Weights of a small GPT-style language model, trained from scratch on English Wikipedia: LayerNorm before each block.
Each number is 128 + 24 x the weight over its row's rms, rounded and kept within 0 to 255. Layers, rows and columns count from 0. Numbers have three digits each. The size before them is the row's rms in percent of the matrix's.

# up: layer 7 MLP up, 1280x320, rms 0.0526, rows 971-1070, columns 0-63
# down: layer 7 MLP down (transposed), 1280x320, rms 0.0382, rows 971-1070, columns 0-63
up971 099:122101097093132143152138134114156156143096112172111177119117105119148160143136131136137108137184141115106135151121129133123131143131086125111133162103109163095124176116121099126154098157158168
down971 076:132175134114142106144102102080101116133147153139113131147115144110094138084141151105119093142150149095109108159164115169134129136162169104143106130120149135120118128157131129173120105136161056
up972 093:149104129156140110105160189131125106123103180107188136163143111147164149144092108161138136136170078125136140170125118095112134150128135115090134135121115103140098124130169129130158112146102089
down972 081:135155126114152100148150138133156128097129140065097142127059105171092127158163145093150098116137131162123130104121119117112084135088134137135148104167140155136112140127114124143152139119095127
up973 113:086146090084156146133149136132083141109143145142127130141122132110135106145098134118117145126103109123140138166107146095155120137065126109093115142124137107142096109105092167101164178134130109
down973 125:169120067107131101115162098126105097141121135146190126114101148146142146148098152120131150140145095137116113175105078133113164099094119105132125153114130139108106099118140153112144114126206155
up974 085:175107182111106118124119173136104102116119101121106130138160104158122123134141113124115112172125134112133104106137096185119108147109124173150206167111121137115118120138125109151086151163098144
down974 071:091136094125142135150108107172134142155110177160143125153146115115147113187132153186146140115148138147107182121104126106075102079115118083143101119121102123124123155103141146128152113130121121
up975 104:118134120132127160113161137111121150094115148129112143140140190110150123118131118105142122113150155126110135162138148137142101169139144096100131118115140119098124161127103116094158122122168095
down975 109:161097123136095107145131150135128156144096122125137147168106144135129129117137135085150118125116146111154182124115103146135135124109128108169133124108138101084165121178067139107150095142095141
up976 098:096118080115137141161126173080087154116159197145171096112108136130127139146113136142136116149146118129161141129109135197131161110091121151095161128145114131140115148125073129127148116160108083
down976 096:150124132114115173112145097133128128135148168141140153122102097120115187120124127068116100118094157145162093145146143099111136134171145160161119122109136153125108114138171155138072162119135194
up977 103:143133070130145122147158131124107052137136096142175122107143127134145160117110129117125125097173116146119090114119122159137137118125095140131151117094117136122122138117115124126112127142132139
down977 106:137110155145103137163147128128136124134125171134116162106085110143126112117138160123122145111126114110153147168137136103096127133112135098106138150157084197109100129150135094124120158132109117
up978 097:112144139098113141097111117134125124155111158082131131181171175134156123139135116125123155134160125123125135127126113161149104114106113159118127132105123112105109165133092138153142154125154139
down978 086:146116106110131127157120175116143143114083113149128132063105088149139165167146117098112137104103117151139123136163150128105124070132108082086137135155121135124136133132128112116138113116097118
up979 112:142105149118195128128084098161097147162126129061124155123171101115141155149132135114114139152107174143160167123131133117142163154142122132109110096075102099143086138104143145129113130137147146
down979 103:142116163133094151159100150168087140115107108200096131124137123145154127130148119134145137153169114103172141173147084123168127113164129122125166130141159141168142130138118122102133139102145134
up980 114:150144116130160144149170135151148176132131127090113087133108163104123115143125124121130127142140150100138124140155132126078159142119088139085125118122146097091138116129116163108115172144088141
down980 103:152128098169109149189148166100137111097138115135168141139126115165101134120145184136093126163119116111110089115139165121086121125107130108103122117145153149132132126142110147103155145113147095
up981 130:138116170105184102159083144139122160128155138139095154138119107108161140123133112144121115139115097143136145110123096126123108170128113145086137164168105108148106106103117125118113122145066108
down981 135:093114084124090134121113115138112109128135128122154109105106125108138121127138130126132133151147119094105131138140132112141137123170121120122159125158151139138122110125111115144118110127150138
up982 037:134169145093115120096117135075130131172096139134131135092158131173120122128151150109141100139175120090146132141139091150100122089176090140140147144112180110109096155158117145121104166127067132
down982 019:113103060171154125149142120144107080104152134150095150141119160111138124130099078139124147123119104130118126114127163122111161138103171114111145108175104124132156144108127128158110068116186118
up983 104:078138116068127142152124168107147152166119115210127152118134087153132083124125106147111127136151134144155111116164123097111142110134164138133129108113113170131141119116116112096110097119127130
down983 100:112158077164131093158165177135144166127103142095168132104139138093107127169130134154115110142130140105115099111129155133101103135128141133151106185131097111172118123110129145115161157102149108
up984 085:142151119114138129191111141118143121106113146129128111123168114118176139151128129139131105098119128083108125151133126120128124145111138126091173115142122136143139124090101154073122154128156154
down984 100:131136146121151123169140144149121126113097138133136130140138149119142107087125167137118125115144089130125121164145134109145132114164116076158109127125098159085097100121122099149163122076144151
up985 096:152157094099113109124154109096090161107119132140112154152123173154116100118124135096112105105180062110168189163145132108090127150128111130170154099116086134121140151124109116115120127139103122
down985 096:124127141087111121113153180148116144145142123176120128159133076123070118120138125137160128139118149149137097113135152164118147133132143124121133181119164120129138082134166100103088118106112195
up986 023:145087111155143129132141127151132136126118116106128136117083167125127105107142148139154115154168121108162116109122115086091138079166112108118126141145141107165130129104136080079096144095126135
down986 012:122124161130150125143101118130110133163127129190152109143166115159154131109106132124126153135121120157116098082135110159137156140133138134129122137117115113111129135089124149152155135131135145
up987 109:155127102129125121133166114146114158125132105129111165174183133129112156144155125119143115124126119114135115152126167144106097138125092128137146134073137125083096098125091138135100142155121104
down987 099:167149150146115135162127160123181112142125127118089108106107063119140126125107188126131165152145142152105098116085123155088105103119143099119163136149130116147125104123121103140075131063113116
up988 110:123099106175120107120105188094145125076167112137083208102115101154124113167160125125124100165104085135156142106147129147144131143110119210121128150177108134112089131126177127140114137136077125
down988 113:096135128106131108115108160123146181168082159130145156139150094089097115140146096141104109079119166136151132091120089183122143084095167155148095103089109106119171140110162129137126172143142151
up989 104:125140167120127135116162122098126099122074118124155124144128151129111168117142119107105128166171050145144162170144092122119139149120115065112138130099147143135091144121102093118139120154131103
down989 098:136111136129105134148098148132147116147127109151137124086102130135167088132169125111151147109098171125130124105137139122136115102138143145138157167129128148146180162126121120091100115165158157
up990 121:163170160079114115125139103125128139125127133168130127133120124146123114135163128153094095110159089102128134104134103138126145142103150148122168123144117154140160149111139117145118140170116099
down990 110:146118129142133133089105173091129147083157143151132089079108120116125119110155134128122157125121107116122117133155154161131079108128104124127109118136149184102152124159131098165107135153120099
up991 035:164135105134138136176153175112093136101143137136126115141125131199128160167111139119166090147178117115136103111108104115100146140133138129129126133128117155105126116123125093134124099142169127
down991 020:075129174129158106104094124111149132188129116157121159139125099102126147088091131143098116132134146175109133129135130181158139090108129144124143102129099121140118104145117115129130167125080125
up992 028:170117129124160090094095160121075123189112152125139149114134127107140106121160138133075130096103141132101068119141086147128107139151137115138115135142164112096084113109120093159158141133079168
down992 016:122116118131110148145160103097150128084122135106129115136144141068133155163127125116168141136115078101124179156132113095111132106108137121117123130118111121158116109161125148130147118121205160
up993 029:128152096145094093186173124118106111077106124146130178126130138123131137099141099155137100115156154117122135162146110113101096126165154156111170102172099145130145112146154134120138151140145145
down993 014:112108139136155150105136127134149122168157115082099110158123108168129112133082156082143108114119120157150104114090124133154163118136108107148110140138111155152087099119135159125105148141118084
up994 092:111131116146099153097180129170129127116184133111105133155127143128160151121150133130139138147172104109153162212128114131119148132168053101100128147124155113160113112125121114118130138148131131
down994 081:122132097134135114152149098113117148086136117114145134117156119124073132145064127122133127094131188122115153133114094122100064166125127136196141138142148113118091144117092122134142122127150086
up995 108:124100142133142124185124145143149112083128116134132134136079135143128170116161106139128136170147095131160090182110094185142135167157123132118118147135144140109112150122153119139146127150116168
down995 115:094137151146136141098149133183116122153141159126187144129140123130100099119138119133114159116152138114123166138108115097151142108152124146145136133110136124141136136145151075125125113156161090
up996 112:155134128097127111147127123112126133153113154125110131138083117130109108168175121082124123169077098142143143170130158105150100178127142131130163124125113111156143139116131130111159145152093099
down996 112:112134132143130127111128114104141096118111111149084156119158117074108175166150089066167152123138154102139126126096123143176098155096181161159100118168117151166108126115187126152116115140079131
up997 123:157113154126158151126108111088121105101100141123101140174105087109126153130144075117118120143113127118145100129161127122121120166118162132158089108120111110138059100099137167124130152133100171
down997 139:129126170132148141103133096137083097101160122120096124122100158131140111107157124114160143098120114103126125134154123146156168135125146135114121094122140152134107102118141168166124128123136135
up998 115:120138134104190120160108129092149117125132124178129130132124108121155112148159127141125122091108117105129116122170107142121118141098101181143129147154114151099151160121109169152142147134061139
down998 105:101065156125102149120116138128101131160106123142132119181120183137109123121187104117151126115115150109144167088115090152109107077139131114117191139115156098107161132131167146145132152125143154
up999 096:099152121130086099141132172099135118121083084164169139144142121166140107134101123125151127175170092147128099127125111095139146100137109117131115140115088183097102149108161156146096099143102136
down999 107:129149112140117126138163107122103145141137170124142122108113136129146154119142111144144145127125155131137134136151138126117084145110183136142123138154120143165149140104122112083155107151114129
up1000 027:104119107115136127137123105146183116178156148121154077142116103110083106083108097151115151162103127113083163116155127122101124104129121165132170115126138147100150143150153102089141143158112105
down1000 014:180134137169149133122157175103100130093129113146051142140131122160165124161099142138164127097133119145149098088142128125112155147197129151145127129128151104167122110147098136145121171130148151
up1001 105:093108162148137136088142104115117094185074169118128110129119106156128114148137174118117149135155118107151154118152101127127114117154152098157156142086142187143109152128087142117174118144142130
down1001 113:119108089116135116129103144126078154119158132143135121154136128129086146129125117120139097129090131126110135093156133116148116086116137181109128175163157099148156119126113111170104137136145136
up1002 114:135127165152108106137109147105141118121171164101144116161075145156156135172142118119077115113129063111125146128120117137116120168120121125122132149152115125091109122104113179164140158140122113
down1002 113:122149117089128102135128082118118104111136154152132154127167109135091081162100138139134124180114174133093199164116127107136130118126109117128173143110120137163112139133115113115115095099131097
up1003 034:118060107114105132150106145077113132092112139139134137088129172083150174123113107125111148100124098101160112167141111144114075167140103102131125147096131149115134140168076108143152099158140117
down1003 021:116138141136155126086146107134148140159141110150110126141124104129136129168119137147121132150166135162124134116123144146168137113103159145130148119139144117130126134168158126129111127121125147
up1004 032:159116119113144122135115105118123083117106167113116142137117110144120126132150126116098100138098087132185115156147129142097126145157110163129150131127121143102107128140136128153108128120095129
down1004 016:114108143154162134094140111155136142125106095148123115122110148099119152134149141115147120132113129126127106156117098105121117080138135103123125125153134142148097108105137145093137130104175112
up1005 100:142121106110140146089101173150104149160107153130132130144151141129138123154143141132125121122102140120126155098123112167141159154138102164119162152146155109090132100127113146114098114155142120
down1005 085:109122170147130127157126113174143123073109114088093112124096083131119100108178062110121116132100118151101105173140199153120150113140090085136058138119097101138076150131112134097157119102090082
up1006 026:105178123110105164167127206120141156109087120110107150122123111166111139115127140130156087150198157099089141133165174150102121132148130149106091122109121130135131161119157142102100131141148094
down1006 012:117104140135130125101134099151097126154149107135122148134132124133113110097120144093118137123094130175151116120117108144121180109154112089168140147110129144105124111058142103133093096150079080
up1007 030:101132131125152089111151174162114158124114129150160089129116139104094153151111105160144174109155105121045113116117117138121124124117154133161123137147115129137130102103121154143182109119121177
down1007 017:125102178106139146151120139114145111151101094080122154127131127109096142110138131104120129132152136137164118153131151157137141142134099143134125123110143164074099150150153110128107153154101121
up1008 113:151126164110119151110119126093121086097107120136110138148109144137144114107126117112116146141157116136120091173152087138146132123114104089115157134096159118161062151137122177113162112112163101
down1008 127:124155131126100105138148116106144121143107176115141147120172133107133159111113108050135121160114154118113192117132165112085110141103140167124082116136093095124154119137121139110127162133100123
up1009 096:116092128128131101148166149136099114116137152192136116093115158129115091110093128135132100118142135094132149129150097121160151107164139116130130135140111132144115149117155162172101143126098183
down1009 089:118117120127093152119059112123143114121133133089127127107142139152145165137135126151110143124113134156110169106121116122086130142082119132108159124129124085106144125118127121097161135141151078
up1010 092:149118131147098101150150146145115104160129119137085119149117133117167115122130105131105087115128127081135160083099094173145134123147077130089133150121100142122138186126096092127177109147098157
down1010 078:133162120086150132169153108111102142139138156151148134153171146120122125151140134108136168161125097141159128143124107134135107124152181147181107108144151112162121124126157109132097122108180104
up1011 103:118146118081152143130135098121128093131129193113098100124145166172155106107120111145112106135123162129123153150124142130159129139159123144142156123140122109073120131113093140122162125145141151
down1011 106:115165091143106148126171162122128125118129126120136103135112107118111173132137124123155140126105110166115117126159092161123099098112120165111136102084103159131146132124155074073137116085117141
up1012 098:139113125104177093137119160091104113169133141165104146152082098137091116147179108133103117146106100092146144111191117139157161150059136151145113124108122163162124135111127119151133097108078157
down1012 088:069128130119106091144132134121154146103119092101131123157116125158129151184164129127121114116136116128118118095097084088112091072106112131090149105128075119141177148102160109123131073154134133
up1013 030:150110095106123095208123092127111114126136154149147136130141141126126131132120105130194160161107142096165126101160097114114147116099133091114132149168091167098110118141094125100141110138148095
down1013 015:091134196137107118107124146124140108188121121126153155095119107124098127124105136112113111090171123092142152137167133134122098118126147158130137118094163132146144099130134113118143102147101138
up1014 117:129183138131112109100137125160127121138158169156128105129135119165147123145118124103125102134117140114213136120117119154113159132093124137142170113117159137136103119099127162148142154185078120
down1014 102:142135128116138151149130099143107126144092120096121138119132088134147176151179140134088165124162127129111103124106149154124111129100107140101091108156146079102081104183145109146155135100144102
up1015 111:138105098137150139130135136141089131142097165133145114174129138123127114179130114120108088103137113077161108114114128165152132144089115095096119138090142136079115154104103164130116153164109172
down1015 105:133151144138121139149142096156119173085137130125125101121105157092135145150137103116104125130121117140176144111191133104148089124144121063110150104133153166145106138155105100128128164184126084
up1016 023:118170129130157125127119113097175091143113162115136126136125153055100174121115101119152181146111147155092153144145123145117127113117090149123169129099110121115167155130099128120087147153125140
down1016 011:146125098113121126118149175168102137110168107164090123128154167155166100159156103147097095130128157119135099117079181106133145122170143112126146086148163152095124155136159146145106138130119143
up1017 110:145119109139111144169125119154122146162139123142108126168082149162154116106123148120138119135148072121123155120173080125117190124095128119102130131164155112143084110122159114134114119147115095
down1017 125:084125118136164163108131165139109109148116157148112141127137129115136109199135147095095122119096124115113105142107154123128087108157125131127146141093107102125069166098109054115118196148137136
up1018 098:165155171102124138128100153148086115120129168111129146160093113154128147157111083091150118142130156146149161155121107132135129118145153165165161122097181121126132139129118150142162129194134166
down1018 084:091155140139174103102140095090153098144117142117079121130146134119143138122135158153113145143132141166133149125102155102151129104156105135104143112122069115086141162109135102136096130065128106
up1019 095:143121121116103160161128153129101138089129118140133078125119145108154140149123151082109110178142153119123113148159136126123139137100092140117108090141111140110113114099096139114127124149065113
down1019 089:111095216090145109142142115128133075137137106122102112115128129107130123106109119109157133163153128149138135126099111155130098138142125130133138105158150131107083170110129123143171158140126151
up1020 110:125129146127086129148139172119082143095136122107127126147118115147127116101137156161106097137147136126149124090103127144097136116136123118133115177093132186104153107121159118124136122137157145
down1020 117:129136102171113114147100104153136135124145103123146077146144141117149129151111139155133156095110110099119118127140112136134087115140146174117155142169083132087125120126093146139120122123115110
up1021 122:115062086152117163129121144132114090156143186144125145149155159102130146134121146089097140119119123117124116062137128140177122125125126121101116128140134150142096097093143147177094145137129115
down1021 131:124168112106151128131148103132146119155130157140148153171144127126093135172115124135081149131145118128131149100171097101131106111152148153151141112140124110127148132106109090121143172118119135
up1022 107:140108142170126101085140097125144142127122151148107101093083174128140092131143152136099130135125150077116155090131070165103115109127107138124110140137112122114142146115112161097106155129096121
down1022 109:098110161117082123143109148098168084135122126115120124113110153153154069158164112142095087119118118131139103135112119109112129158089091140124123158135142149129138135143097113104133141135091143
up1023 105:156151116143137120112127118143101153158115092111114097130126132144110114133132098116120086094099060129173155129129088150149121179112106108108125131086102116136126096102113161138102166158128118
down1023 064:139173121162103100093131146153179132153130114168123118138080107159120126153137157152134148171120153169172109131132122107122153147132154096093170131125072142091137114145095171090162108115112121
up1024 103:089101116122140127096130122109135145114148100154125136120109138113102107175144108148106103108120078122112172144161142155143106126138114116109118166150173107125130131108095120147119166119136110
down1024 112:102077116140142121150186162155096133129068127131132123124119128123170139140093124160124142130135156149143137142144133113093128115119136108127145141141088098132140127108157122131086149122133159
up1025 023:124121151110104118124131176119129120108126136113133133131131148120091141154169153115130131082165160132120133157120162146117148100116107147133109145112137115106098146129144130139114150087118123
down1025 011:146093077122120115127137143110127117141131130128102127144122117120144109143100110125143113119141124136147105148099126140102128122098126126139159107128108144082110138034127132131121099150112095
up1026 103:132128142128128103132143130101129087123071123111165145133150118099153145190133165107071120109126162104108133141163092142091119161159101120111143124143155160096126139099131163103141130134150128
down1026 084:145112132099083175163131134100124116132128153134139142104171172081158135132133137109161098145133134149158117145123118123083154155111120148123119134136179082134111150134093111134120123131092076
up1027 093:127114071120146155151130105126114122136111167061121162150153112132128115168091126130113101133177158116137062074113130137147112162120116145115152132118146132128085128125159128125132114132169135
down1027 083:125141175127119119105079156110108130137108147142144157152101119123154113102142131133102148169111124128106136172131154116080162154124096088147132146125117162128162147106135149144118128172128095
up1028 106:100126114135171106151087108083133148144146148097151133127119140114195133126134131086152129112122082070125117143130124167136154157102134144122127113127136140148118137111163139133153137116115102
down1028 093:101165107095148143145119117119147106151118125106110124153133118106127113160118095155141129142115186130122121153137137115115097162127096111123157120103140125149084095108120117107158123166161116
up1029 117:137149137140156143127111120136092137132119120146107119143092105104174105138109113093159111116097127120142116139164121162127103157150102144071114143134145112119147139126140122135118170127120118
down1029 126:128155110155093068136117150154165192094093156133149115084143142135079125170131115069167155118157116164128137140137129113109114152118132104161156179110147135151092141114141101143165092085154103
up1030 097:162150140165149138159124160173155138094156107139066137099118106138122139098131130121137116132135146117119187125132141169129119113098103101114163138092088110120119123124151128146100112124107143
down1030 099:139151071106164103141102103084067110109105197118156131106150125137166152165084133105137113125121171072119059159138107112122070123143133137135108158135143173161162144141148131155167203091127136
up1031 127:125148107123100117137190141151145155111125135111146140157111113102106150147172121137104099138123146090160120138131144124134136156090120116103092128133122158069152125111107095123123117157144132
down1031 111:149097127119137099133115071111118093099143105137144167160146157121067142072137118123150132096121162124128165132123110116111096149105098112122160168113163092103123131108132142150125161153117139
up1032 122:180138081101120106124106112116082114160159149139117106162111133131100116157146136118132112144147120123117140161147163124149133146113120135106094186118097101117146138131142150151121140161128141
down1032 123:110106147115115137145112135149143178116123144132149129116112102132150162128142110148135137135114142081103103153162135138144124120119128127136159120180099111149175133102134116085129116118163131
up1033 107:102147127146102149157094144144112109138135166171118101135091138107160089147135146124098118134102100101154125132133098166120091154131138156115105160152108145131153145098152136144108155168058109
down1033 117:149118141124170093117133087112146107108127122150104103109144146175085165069112103125149150130126171145125117083152144145145144110154116110126126131141127123127111135103122140133116072128139070
up1034 102:162090121132120076155120138145095149125113123080153137068112172159121142124119151114139123128143125117107145132096144148132125111170073093128126130109133169126144146129126113126151107140149128
down1034 107:102125074182149170131134157122131125079128089149075091133116130141141146145127130162137084131140185117148097135152074141131086101132126118142134135102118175155165126163085122126140147136116109
up1035 107:097101147102114161171130139143082076104143139148133148183145136090182102125128145135139131151108138112109134157116105149109136116124121131161119121104196131145070118122137152116149155120135115
down1035 089:119099093143080150135113145145166087136107120110145145123094143092137121132140116107114115081144111118103163112159118163139123138157137128121121114124123143129148102146142180103123120128120150
up1036 092:109130096133145088120124163110155120149140133117146145094139110142135104162154114118137136123148111117124146135166136146138101114088100147134104136089126089066139143122074144134115135126115134
down1036 078:119110088150172126135142102102105112090129114077130120164123141135086135103123144137130107093132153142135129113143149129089069148142181170148088152166134076180134154127130145118125149093133127
up1037 120:133104147091171105093172131124125109106116118112137125118130125113110124154130121142115144102142142144132123141122105133134154127142093111103131175110112131133128121119093131145136146133148185
down1037 147:095166149118097108127104133149173147119147124104109118140130127130110115135134136115094076128123181140154135133092128112098096156101173165127138151091159155116111123130159170098152120145108084
up1038 111:169147156118140110105106125120127099144160150139128106145109093160129086172144123115086085138107138137195078128161132156138132128154124116098147133144153153085130116114123128096130122174097132
down1038 082:124163130123114152120159126162136100164123106142116125126106102155146150140119136156139135106118136106117111121103086148126085104145138149129132140134151104135132126142093142110106127128132126
up1039 097:157159102099106100124089149113145089129118146130178133146129156121160139137098153088138083113113120083131126137125125127147112127158074153125156139101123147130139127120094115127164133153141148
down1039 094:134131191152110136107176123110114148105121151130087122135140142135113120111173104150118130111191163112080107104093099120126121097126117132169155169140136111095136102113154173091110129123142113
up1040 098:101074111117142146176135144147124130107097103122113160119130129100111136130141130136144131112153122143100132115163103143113088157149089123111099133114141164130134181127114099143116118119158161
down1040 081:175123155133112122125138134115105129146123130115129141150132141111139152163117125111125138137095132118155115133101120120141147123105166134127138150140130111120102118174103139125110117150107109
up1041 109:120136145104115137135166131138134116106152127083156113144169167079152151145130097084147126110139062105155124133153128114167108145107094136130108111145165108093111114121136069111187130144122110
down1041 108:137077130138119130137104102101123149153116170136144151130117164124104125144113093135148150138130144086123192101113152124132146162107130113121136121152110146131147138130134131114181145118144105
up1042 094:111141153142136130137132127138158126155147161168131157106152142124144072125127131123122094117124152135128201104142133122156121137134152144127137102134142141095104098130091146161106151140142153
down1042 085:155134099086130126171119119098104145133121148134147056137121087137124133156072113119094137139136124125117104144100137086125123122138136101099109166137088150145156158154163140130120097110104091
up1043 107:131137102149190133106097154117149117085145127108124126137136144119118119105150146144111138098143108129121082156101114134120100148104122107097111166118087126126107128122113148131153113128095122
down1043 088:162103166133123067119122105115129119109133121101111117141119131103122115142175138137137099138113167120114117125130101141149159141105107130159134125149104128128181161129123118116166142187121067
up1044 118:133154104066094172149149122127147165168101131117139114145106132078107114126130124135108096110124104145155108148169107141121154170109060084123127129130145126117122087109056148083133136137115108
down1044 114:145122171129134119128141154098130171188112147100129142160112095085116120122143108128125134169138170174093142151105147113124158103123144132127128131115129111116118128138149154140159161126151081
up1045 120:110142133101168126156113127136094164164149184155118136147110097146087126159163128105119106131111146122132144149109130143121102142118115174113136156128106120138136140111134139164144118167118144
down1045 127:111112100081159146124134082150085136134134138112143147098154149130129129142120103136142174142096141117121057107124162115130169085175141148126149103152147135124141108074145142135124152113134129
up1046 096:086128164128122139099092124094121099130124175125111135181153099128184123128113101116139130131127164112162135121136123133121154139160149135095117092136127150128091152119183154111114121131115128
down1046 087:156149122136161108145135154112138100117102134124124117128142139133079138134152128155090121101121117137120109135118127198109149141160148120124135184112100168133140137136116114110110124117124098
up1047 100:077183095086162133110077133144149136099158140121177116083107082168133171128158156121117127117135116151119139125129161135131106153125130102092106111122159123115150147115093118145144145131148167
down1047 111:175114120106104150119143137081118075164136096151113105121169165152109152126128159138153113099101129135145156142134114109136128119157155105139131151101150135138099161107149147166115130150147123
up1048 112:124133150106147068123083148093077137128119123128115149110114132145123128126160105144135090126161160082109158122122134132125148135112097116129169146101106163112172104110065109114175101144114081
down1048 116:168140182118162109137147121140122079155121125137143110158144120123128158074115129135101108082163115171109148110134125130107168128193128145136078095145116103113093127126112156118123089153135121
up1049 100:088129107124148111134163098148114098132155141192090153155135115118160118115105099077120113095101122140153122126126120164146146152141120158132097110140124191111117108121131152109135136120125092
down1049 099:139144094075119110131087172123112148143173161089116108086123103126169113128149136159124148175137133134118136132113149098127110126136107140129132190135131161203139122095160144117110140140117162
up1050 116:121150170073105132153070150093133090095139140173077142120138110139137102114135151067121127138134114113130092142119148161107099122148126121153138132138117190125134162109144123095123115163091155
down1050 114:150122094144135099124160103104145107120130127084145136132108149134111136133143173101095166110109100155133131114120156128130080081131114133145130138118106127149121100108149138101127092136089133
up1051 091:161099119115113146144119132100105122141112129133143130148140107132098127151124143100110108160184117159116134108167110116124118138135135128152164114113086155112082073109131120197120129138119153
down1051 109:154144144139152135144123152166142088126143120129134119099130188164159149159144123125156101103103158154148103128120091148128116115126129130091137128170137117133131149118126128103106100115138122
up1052 105:154145096090124107132121146119169123126120114155110167131163068091153110160141168081152123133094135146135091201105147124100125148114133147115152149096111157112117139082132129109135160126133150
down1052 095:114093162080070111146127124158115103158146119128125109151090155092129149099160133160173101121151144118168161133089099128113183141125145103138059155123121086104119133122132121121111115122091103
up1053 104:202116155161112115165147126098122119107124128141082113173129105134148109155127092137084136115171128120128167125076116102104173113158163105174133156129106089149081150093135178115128109136132155
down1053 111:157138122090088076110110132146168200141103129146138142124118168117111163112096122115162155137115129138138085152161136126108081116115178172148131099141146145132179137116126143095162171109173128
up1054 062:117125162086184098115163083139098109096105113138113144182104134116128114110142104149072129174116178103139136128147116159094101115119120132134123133123149086122118131138066110116162138165131141
down1054 045:110158102113109113178117133136153129146133119119109131076148130136120165154126102144117106104099101121106115143122130128124114112124122118118117137162127136129113075119205143142114118109140123
up1055 100:164125103123117158131141134123137120103142119132098122128125171130117098092129114149133118111140123140138132137163123099146178144125118085130107115128116106116120113134100102136171077168113153
down1055 106:128150093132110136136136168129166167115116129114109158152152152128126104167129114144143134157110147124145149101120157156096147103091141121108150123092142081109161140141145149106078143141117084
up1056 090:130159168147122071141119155106118169127092132147141126121102136147124165130157104120102123125151144120139133127119141116125094114120102129127139074096133153110141119120099105148152101126087112
down1056 075:127118125139121133148145158137113126111104133125171137134174131120147104093115131142105098153142159137177097103110110099130163140082122144137100145104122094154112088149139130099094123097116130
up1057 115:091121087119132131141122168091133118096149122151177120137116127092091113129179086118134124095126111094111131154156119131128094145157098141111124105141146130155162142120105095164128115132141126
down1057 127:135103144137103102147132123109107130169133172138097134187139117159151108086117099145119140143159111157103097084121112122121125079129152141143119117120122146128111114098144104096122126083149124
up1058 099:129114108140144091140159153196133106123150152155155139160097096140129150148124072127107122135146123132135137137099151157103150134132142126073113143079098087127102117126119117135163126167137131
down1058 086:156134153086133127128135131083138127138115119177167173136119109128102122129132147062097134135165122096102148148132140131109078166141163149157081119138106126152112106142114136118133112121111129
up1059 104:152115125104098162159123108124128163092143138139089126098102156124162144145106133113171106157113161111128081121145105157141084122139091141135144124128101152132157131116139129147090154142121166
down1059 109:096089125156182091122161099150141138150139137129134108129159090160116117138127170102138133119128142165125162107130213179125146134120131102100063144142102152141155110124132129109138124135114131
up1060 100:126133130133161104123122157188147106104145113176117183147165129130110135094129096145133100192111106145131094104143088150119168145114098106113109131112187141088099132109101147135136130117109129
down1060 097:132118119126128096146092119157102135160129147091133122084104116157112150179084101169113121113169112160124107170129146121140106164123118130100127164152094113126132139084155097091103110141149134
up1061 026:147127129088160123141152129119124119124105127129128142124112134185106133142120123071145071097170132082170137114124125052150111089127123129123117135121143112143085157164133118135116161114139152
down1061 012:123103098158145142129117115113115099118114130124130159134152135115157107117169143146166103129101079120128120127134117160100137147117163131136141172168132154132140131116127124123131109120129084
up1062 029:158132126107095109176152142109087127101103139136139160130114130183116125154145127109160091169151118088121113137133101151123136159125131152117152119122116149114117129196113145118118145158125147
down1062 014:065128149146148130103129120129150125185161146120143155130116129113135112111112121137114134104127147144130149138145127151091135092111107131149136124152104118132130099141131111131120110119137103
up1063 095:160183129113140087121151125137159116118116122123105093134107134096167117149161134104093096099082110128149099129154064150149135136103138139074135149155120120105101102135106158105131191159092122
down1063 080:100097161133140107104125137135104157139132172150134148122111124146116117090154079175104122140109129147133137147135176091115088131148149134133093129113111136165126114105137112138101118124126129
up1064 094:141150125140153135118130105113153117141104131170168129159151100103154141151121104110092121155114117143119103135129131149113152158136157116114158128118112149166114157124150169145100174121143139
down1064 093:119125170149136129125115141149107132121146156112101120107128159160139103118161169135151129119149130110146166102139150114153117121140108129110102125172159159145114125122106107090113074102121136
up1065 096:113139137137127153139088112131140159138128106150119143146098171136139073092154087103135123141141107111162180143128112153160120102081104136099149141125140104132111132126124119164101117138115080
down1065 105:105110131153099114126112132167169073088145087141118135121107103114150141104162146118107156100150124152137126119137134139091111126169089135138144129129144098141137158075179143122155090157106108
up1066 095:080118111103122126094105155125121116091161132151100154108153157083151101109117127154120124116091133083111147108158118096088091141132099129062138155088140141122141131109112123085134133137135135
down1066 099:107113194118139090156140095115097165114140103098121135129114153147126153089126103150127100128124163165125136135125132156140125128131141139146120162132167136131127116131131146138138136083213127
up1067 095:126112144116129157145129141135117147151117127153144135097104144124118168147125124128171149165151142125162159097107147131115118146125103118076130137110171137151086134118164120128110150150106134
down1067 097:118121081120129123129131097094108138124110163117152126146144131131103141096155116112106122143104116133131104164147126141107122145162121069121158124144130142094168176127121129126116136127143092
up1068 094:118112131121088129134106125139175163132139136119161107083115131133161137109119101115145137116091145126130113066157124132170179119161129153117107127100123141153143128146140091161137127162136119
down1068 090:149142151138102124148135120089109105135145093126107144121163190121094151097109150109139123080099140136133155148124119067103114158130128103125142114125153131135156111107113169129088137103157087
up1069 115:104155145135163135144122127102112142108141158159096148117102141126170134139131112138166142133091120125151101154162129138115123182137123152122154129135138163146119165102147141136132139164095121
down1069 129:154082123114136106129156150110129163167111077160149138148152113112144152148144117174125123150139125150134103132137142122113120099133120116154135092115106126108114136137132137143100131110107146
up1070 103:125148135150145124144141103145118114164107135131163164140150097138128123135115128093115101158138111142163157102093131110146156131136109161125086123086094105137080136126121157098112133148123128
down1070 111:120088126115120133146127117111113141096124111144105104125137147117157156118115122181125129151128136171130073169135091159089121119151108100153157188122123159101120091117134151146120099127137136